config.yaml
d_model: 512
d_mlp: 2048
activation: "swiglu"
norm_place: "pre"
rope_fraction: 1.0
parallel_block: false
init_std_o: 0.00429
init_std_down: 0.00214
weight_decay: 0.05
schedule: "wsd"
decay_fraction: 0.609
batch_tokens: [32768, 65536, 98304]
seq_len: 384
train_tokens: 450000000
Each number is 500 + 40 x the weight over the matrix's rms, rounded and kept within 0 to 999. Layers, rows and columns count from 0. Numbers have three digits each.

# layer 3 MLP gate, 2048x512, rms 0.108, rows 533-549, columns 384-511
498527446447526442531530519499520444474513557473455431472451458483533520467507398511468445510510547519397559424437467482499527506538489533460501515484506474471457502443543545538513524597443528506455457473412507512495553565566524400497517432507530552541555449481456543503459503507483545464472496519491448526542504537482456539540473531426465473431553514475539438531486526561482527555512
590477553487480455509546517483542522476514500602443518421430474529500531513553542510482614484497506413523516530518449522550490555488513476492515462555497447538507508485434492488525486500509514454494539465534477473560506416525522530488485467429531493460557530511479570555468529470523441553501506514496558461494517505532471482482458491481497540538494471509527475481559555485478547437500
496442550471451512521501506517506493491543467582499504497466448523551462482453503427523515421535493402477540513465490466527486511572495442559512419504465540422459625492502532479483444473399494491522505488494534469537488488484462573505535535448505590569439497457444498481480597499441519542509542555532457563484444455556454511497459545550462543566554448465527544489440509514563521445531
474572497552518526562498503492501563492492542503464472503488511495557469482461479528515575468490506557494496502463514519490482479533525548482507484505475474499518472447447547430455563437528454497465446446497482606509503563567560509602496509501445494472454464514463514509441470592533443475451530516557448494564501466530522584510556451575572460521426539503491527519428479482527496567501
496549493500530430470565496546519540408470509525522539519538558509485528549508460510531520474528467479515465494509494502465462542503511502496557501447410463545517541538504526490492545516480457484504497470503487485493458537519437531494491491542467576471505516517523461465539531516481549529525435558452539557572478540518423514468467483535478467497508581541521510581503484480473509514485
459510503522483484516420496550454498502501529492516492450455529500464566478506476542464564493484536475589481487467511533515474518495443501495505501495535488532480535525459545506531511591445483438509517491401444459507460478471523569506487452562452513427475471531530493527488468527564465569626530532498568535486466562496468433491451418563494569403511506461520480464450535511482501511442
534545447552548507494498473476527566512521525480500431459454533546486447544465413461519498562527525503463515493449510484517452534536503514598462563488552547509434545519477531481504488503488517542529489388524536433492465528522559501547553522458489528544536496523530483505465552415445405461465534517472506571502523457547516502562479537500499463512551523507462469503520506573453475486538
485549547483516531431562501485428406499500544469555464472522503505543511463452422456510459502517547494514503443484481549517495543488472519440453485480452489560595594469527521523511509514594494554518489505537453511559444504506503496430524480536477488479525531554415525534462563465542472550464517553485469462544570503462463445491456488485494535534528532549439463587486451462505556444484
487502518496460517479548478605502533472499407506516489533499522476494467491545489469537471527479463480459456516480448510456514514470463458538486575469532597475514447506478527492444473490473529464456558506491578535555450532495462513479486523516546446505490537566490467491506499576560561524481508468513492487505524577516505516450552508494512542479501535477479516530546459435471489482453
456480470507476537490506409480519506465449460471513511528466522460475508495501522486447539475512463534471490475457543412488521504464444532461512528465537526499561521466485555503548577436469537480488542533472600579455494420534453463524500550508573426552537563545504479532526467570600477486540503470490495473504420589461458524526539610435551518486482548582426467490474481576522465427456
509463531502485553478458512540538564479478477415500453443537444515527446479488509535518497428510517492549517483511499487461527515532453511516523499530439602550472488526519483497478486570504458529507487528465528511529551483555430554517524523477482495492478538491511496537540537479556478501460470468564431506554532488489470588549502458539481581462527483506453537452459472534487506494544
514476500468473423519542514470581526539552481547533387430464445455482495519442505495559520496511530563521486461485564489506529500535518522510475459472505540489523464508504523435475499513541453572483513505518475508501482479523473453519500541516408482549509515461419578522473482519477438587414517537515497477468515490496514498498494431533500514528512529431553509513465480517480492511521
558554547499502501439469452511517504520532547477516522562516510473551497515489453505529467537529453462456468522555455501473425477533512554527479435503527507463581429470481521476567498500460488512438511478424552490497510495572526596502558445482474501499502445456501414498496501561487475520530460401483547586589543508460526538495472539495520491581520423501479569434477454484579493445497
486482441539507483492510515470471485479456565529488540528512446499498443502506550500497423507518530552493491499502519516549586536592549447569507492446548520454436489488475526511523464528499548463569495533455495462464462574488464562466492543464465501450493574585517600532445566542486450431458430538594537560466465466476428518454504447474577491530510521461550518508515489500468458473526
587515503444478554471523555414465426554552569467508507474458471512554464460379546516450541539496505479488541507474505476454444484518495431493452466455500494501471574528479491515558490540531520511624550427406497446475483487508503480454447498499371509550475534456514454507547527522511486468485505514511544448521506493469470465502458470565487537511534503489557447475459564538464511469517
533501521561520477548494470480523480529497509455457456534544492488544498507537414523472482485523541493486432447443495504408478413476582487547573544498499521410409547525539420490466507499512542489555472491460498460458529510550562488486488541518487505487526563526445482410505511496456516571476473541512476476533540561462486558442503449565480481555520562502487445439482556522466479470486
570481516460515538462454485491527523515514408484504458534560486438472508474534560521554452510446436456481469477468465536484465559442557495499497426513520454540501444608462462469493502523449509430475502539517513461534481544516528521534494497445513503492481433456463516488437522488489561484469572474466400550507438499448487528491514490538442472527468492486462496503489472572509470494508
# layer 3 MLP up, 2048x512, rms 0.109, rows 533-549, columns 384-511
463527473475430484547576491492468571458448481564526507497481565534517480557534532437518555497503515587488416495562503433449545453491493587515455420493549502517453519546513470549513496454580469493520563464519427409546476453408556505340485482540424492472395490501509575439467446511421552475487525494524505459534476528410482479455550516422516483537479509466517553459542499545520491526521
474523481457555600444411511482500517519481469552557503507460472489497503515560484469525519533457522501486462530533581510484502505523441428559472528471487555512564442485557543517384459520475540534502526419553494486518488416531536475488511477519520523515505517490421547579508560501493476491467488479461447447554409452507596578512521565489490561488542573550454531511420489482467517486493
527428433598523429473474460531479495601561473435463521459503509539446491502503507480560513581510530573491553509462550478558438582468466477468491676509516423543498489492533541533518472453492430449449459502529469507520496470503512585454470442524520491458452443533523613518425499516492475483515479499450493527501591480447490467468478515482511498474473498460487494455557464453467456498513
515480453515492410463424549562503512481498432461532562518493544596465571494461460554505479490475517458537556483468545537467455587494485459455457570458490497546449504483526518578571496542503520436535525503476514469531554497475547503531506468471516508459460534522502513416490504476532522513551473598469472443503502450482494477441567573466526512527470495499510450563551424511535531505507
498506456465504534539521469490408517516510549481498530465466570529507474505445456535525532493564442527579539459529482437496446494483511503518553438524436460495565480472484454483454529517507509416432477544456504526496462433454493496469580521435507442554590510524577481562443500431519567470453481491461523528484524581465492454500542490538456428509530529437484431541488423431415494533469
543483522465486567567573460495555505477402563471458532487478502499562518474544559495470454429467574552478463481510482493554512467477545500495518425544546503555472470535503488568509529527444505506465507469554575521507505495540533476536549478493515537529511472520457450565506441434589530501481538470502543444513520499518485562522469473556492432474511545501510464477497526531535426429481
492531457562503570551452498447477530531499576509524506484473446521515467527482419519439556577449578479429537511455505566537442505509495540493454589524471474476546532501441448531544520541547532558565430437486498464523486490436469538500521532419505456519519473447446565436491552496509444452465507548449513505476512498518515505525507563516491522497464510478477575567642513534500545463523
573496534471532517463471503534466389499501484509467483416537472493511568539443506559494497460445504545512478498518499502459525504454532475472518521482464479505482527494518475559470549504512535486540540500528463545545486504526462568456583490474496537486499527528536461456523498527494522534508470482571450463507478561497542499477524528456513517476558475507469518551497460482448513473421
485502485487534482558374561400477509565532484503431486527540583477529537487502502524502479550398528480477480492545494532557466509464505498437495519478516442513495486536553489588529517446536417536472467515529484498507457478520423463500523470500570561508500464428472518487530491537507566524475536508517492603456518495508522567476527554508533454493480508502508512522508478535577468478522
636452474466474557472495534486521512443471544539499508529601492519546493480441541408434489471454486512486546522502465509541491463507550495475519516478528528498506500593561582521527575473439511530496436544526485431553541538402557447482475438460483460466494449422520513456444519448492585563455527442460531511519560549449546473482542519512492423455536529546542534511484501526486547536470
555489520518427505473456517499538525466479524495482490531510486566477505475522546541500476483519508458537511460508476519548507556537381514534499438538524500552414507454477551463467534534534472484476475481479502490467564460496531564520598502455492477465565610507500542530552512482512539464484601466532502539507456476439489381535423512492492423510485504511440494462543427550491473550567
524554519529492571528455498490491473533480540464522532483502524555528466508496525566541416471560535516512495537503503542565494508495488475492470530489527480518486529516446476537498480556487492437474507446460535530451504504480465539574586451474497522472475442465547458532484527455534503426505496528443514494599542480523578510540481475428466544524499469512528471509506452520545491446536
521540430446423483456538458506509509457530475531506479538518465547446466495485472517510520492436469508475498523507539498437504464511555491502483573498486487425508504438507523493413491460564495452472536493473469503472454494521491559525508388545486477505541425407527465503513504411466514462490486518534538487546533510446496512471497561535509462557502502459561470461500472597489438573481
480513537500441497460500557516531528545490487547499600432492514501480512526624564497471506488462511553527551526457487558542477499549488521528466546528437403475475489467466496500430497538494523510491446527449530518436494577498483452445564519511426477570455512578471503440459513536530440482538587530516500496538409401510481576457516472468522435532503493521455522443505549503525478483546
482507519488439458456465444466540520384497523537562471498549475432462472504482536516487518469449502540563567532554505481510474504538566531472543553509506443502531512497423538494538448459509483448449429568481482575520501515478458512547553508507408463449505535454530540489533448549418563516489493484424489516503446504521516520526578513492528536544469627472448476488471436535487464551576
493491558529499492523492464461420471443562552523513504554407522493509492544496524473554492575510468598509494546539600488479486485507501510419502492536527469498497513415493503489480529505564514468469550445547542550577445480577469498494531509556420472427536493537503457432504420576457455543473482554539490557490521475471478502420540501504465529512546441489472514556525504519473459538471
458480523539500509532539583511549448493501515561509515544522554530499431433551442491463482500484508416519500514520559493463578430444471491490531481510518488573498522442544535451536444481515504507508492452494484554491501481466486567504569486447457472518507503448561468468538458479472446540499510498550499439449509495536524493556452548515592505504547494538458531479530552446511428504531
# layer 3 MLP down (transposed), 2048x512, rms 0.104, rows 533-549, columns 384-511
477483498484489510499545522502422520470478544488492488499510518462581503432500527508501495447531479447494476520493520484500506468473409503542494594458447559633519379487511449561475491504549488465423489466523449481507481455501525532428498519481444517442448499515512545567460486559505523556473577493523453534572536541544477510491524554498529456519525485552481458504434591440519497503449
477523524498543566517459477547492547466483452555477549527460450465506537525523611493452536473486505566465518511460589517562425475470475437481429500495484516554487570558538465547485500477458567439525486579492552541548448517506523445471479483470523504562433474507502494480511476473424466476533531523521494489493421442446558507480483531518547610522422474479478537469434468469518481537430
509539485519549460410463509525541475383504507473506548498479474432503491523459436477490596505463481464455547468462485474446450548482500448503492365553592529429424505547457466431531490514456497499433479544515509506540460546547515506505492564462474459516378476486542458430509405519408460471512501560502488507501473458539477498528577561500560523458495444505453501482472519504473510470591
474502512485493511465494498532526497523505512507526488470492486506542553534499580453523449511470468434544503553544527528456553531466456539454543487477480447485451527546478502508508558533547426494526584489524545424491499485434536543524555457439524495596501576457498475499527436471515548509486561529564444590497501527524542467460495513536506450507474463473509437477502508494441447473482
444500489476533498540488526473467481513468519466500457540553449456494525479498472537395522536563538563513523476486518495476552443438484523488468544476586523491465500530465451502438502447474585510480566489501473540526409521533539536532497492449487508454549440458516527514504523629496501591399562535488526528481513484518439426525409571499469469466496451471461435571519537466535506490492
507511465559500483403503477503488562545498411575568484480478493457529525543503476498513535526482444496401494516511415480489543522531530488413531446511530522484537481576561478504534546479543484505527531468495519437476487511470490507563459534523501565515495556485497484478522507547511488466530417467438455477472510478496482542442496479458501551508548462531542536477468457478480486564579
546576511481475506501454497483432485436551487505513464497463449433532443453482515476493565479453496529503425545559507492474540435466521501484480439481492486503525582535599513544498440484506483551497509500534494443463496547445418496514491534463476515488504510492554499469557517498468464474440495537504491501490529524529493635464435500466514508492500431542496494518534548551584517418486
534487502543524413511578555499479487460522525549539591533515476507555514491420506502419523489521535531584481498540445447484469478484497455427489489546490515474533482521493575531529554503451514507509473494506570560424505537468482476459456522450485512488537513535497546504505539618409546541459548498496534440480470563578549437519476559471497444479558504459563594467474467507450559548516
468480510543512491445471563548506485476451470540533480455445468520480522545511473553522504490456472474519550500551486591494469569520472560522523507572551474498490534599470464476503531523479532537508495427471574499504421528433518503518445475541549500539437539512484484532489521513524485509504541532493445551550467490550498551448460567478510505544549435558549433527468535552530474506562
503510523507537470527573552559479533529526497501516515457547497487490446430538519567502513422524440503456458525497448440496527522476519474486482475493478495462470533540497499454461562500529563478474524527523566498512519444482503532538495500498562510480466449487543427545528584481498507512534462442441506501510535507493546512555534551544571475464554513551510520547545533502455539558400
499572541464464496526532535472514430485474482432507524504500562524513511528565524505538434504504498535559523521568453537482521527543454530548527443598474496563405457470491518519487568474518452454510477483496471413454468503436538550467526524482427503471531506537536558530588540447473479534496479478537469498461533471519450431508457390458535483590534440484498524505521523469565512525531
498477513514466534434520501489480482552479533503493513520483556555518529516524582464453451474496563537457560413458474519504417551490421463550499496536523526471539553548457457550508490503532489548460475435459514539545567481517483505508481507543415525510422515479493502463524456484485549419467508530493592501507520480524508560570495572502462550513543431507448477463512517489506542430505
483557501524541470516540485528499553484491520558581543546561603540495541556548470482504485515496498496497484494547528460477551513562507516551549574495507531505512596536525520493555483538522563456426455507520468512557411576498484469531593506547546554461521530477498504475485479470473414486479472518495573445518507491428468495472442405459525485481546464515487543501527512505552512468544
518468519459443523513553489462482484467498475463469432432503441452477559554540474486403520497445460517564468468521480521454542553459423523534518446532504452549517498508471479547520481510550487603463461533517470502478465462433505454535453469558518513428424429536512473444516494478490449460500571531542543485524546503504566469520554410464545480499443566490539459456514569552517437516487
451508466523473476450477447486557519445456533449409464534490521448474480537540540509465497472445490503597452519471483481431501518447402472459577473457475471483511515481489539472483465542476486428479542491542552508549475490509517509501534470471569516516525513512472488508455516573422527590450501534448463543441500560552518450508519465532582577493433512548512459459482493470503468515484
538456516518509468501501511519470520489519448482484537501562479522535466525478498562463478487574453503536478488510510380506535487488475501522441334520557417569607501496441477533451485514497490515523503530528497570486462542522489453531525535517432555562493493435507494428470454459538531527497534486518530437515531527542433472515490561457482492512485461541504457497519502521494456527520
521422558453446496459570480480464406474478558495444510479505538453536378493483489516496513507550494483541515501507519521500523424540495536496466600557521582517502484451476456444509514526551528509500494434526544523496529439554547417456478518496460437493441468532513477484517575542504477492478443525464480512566561549528555528609542507525511587483535537515519514498517503441492479505520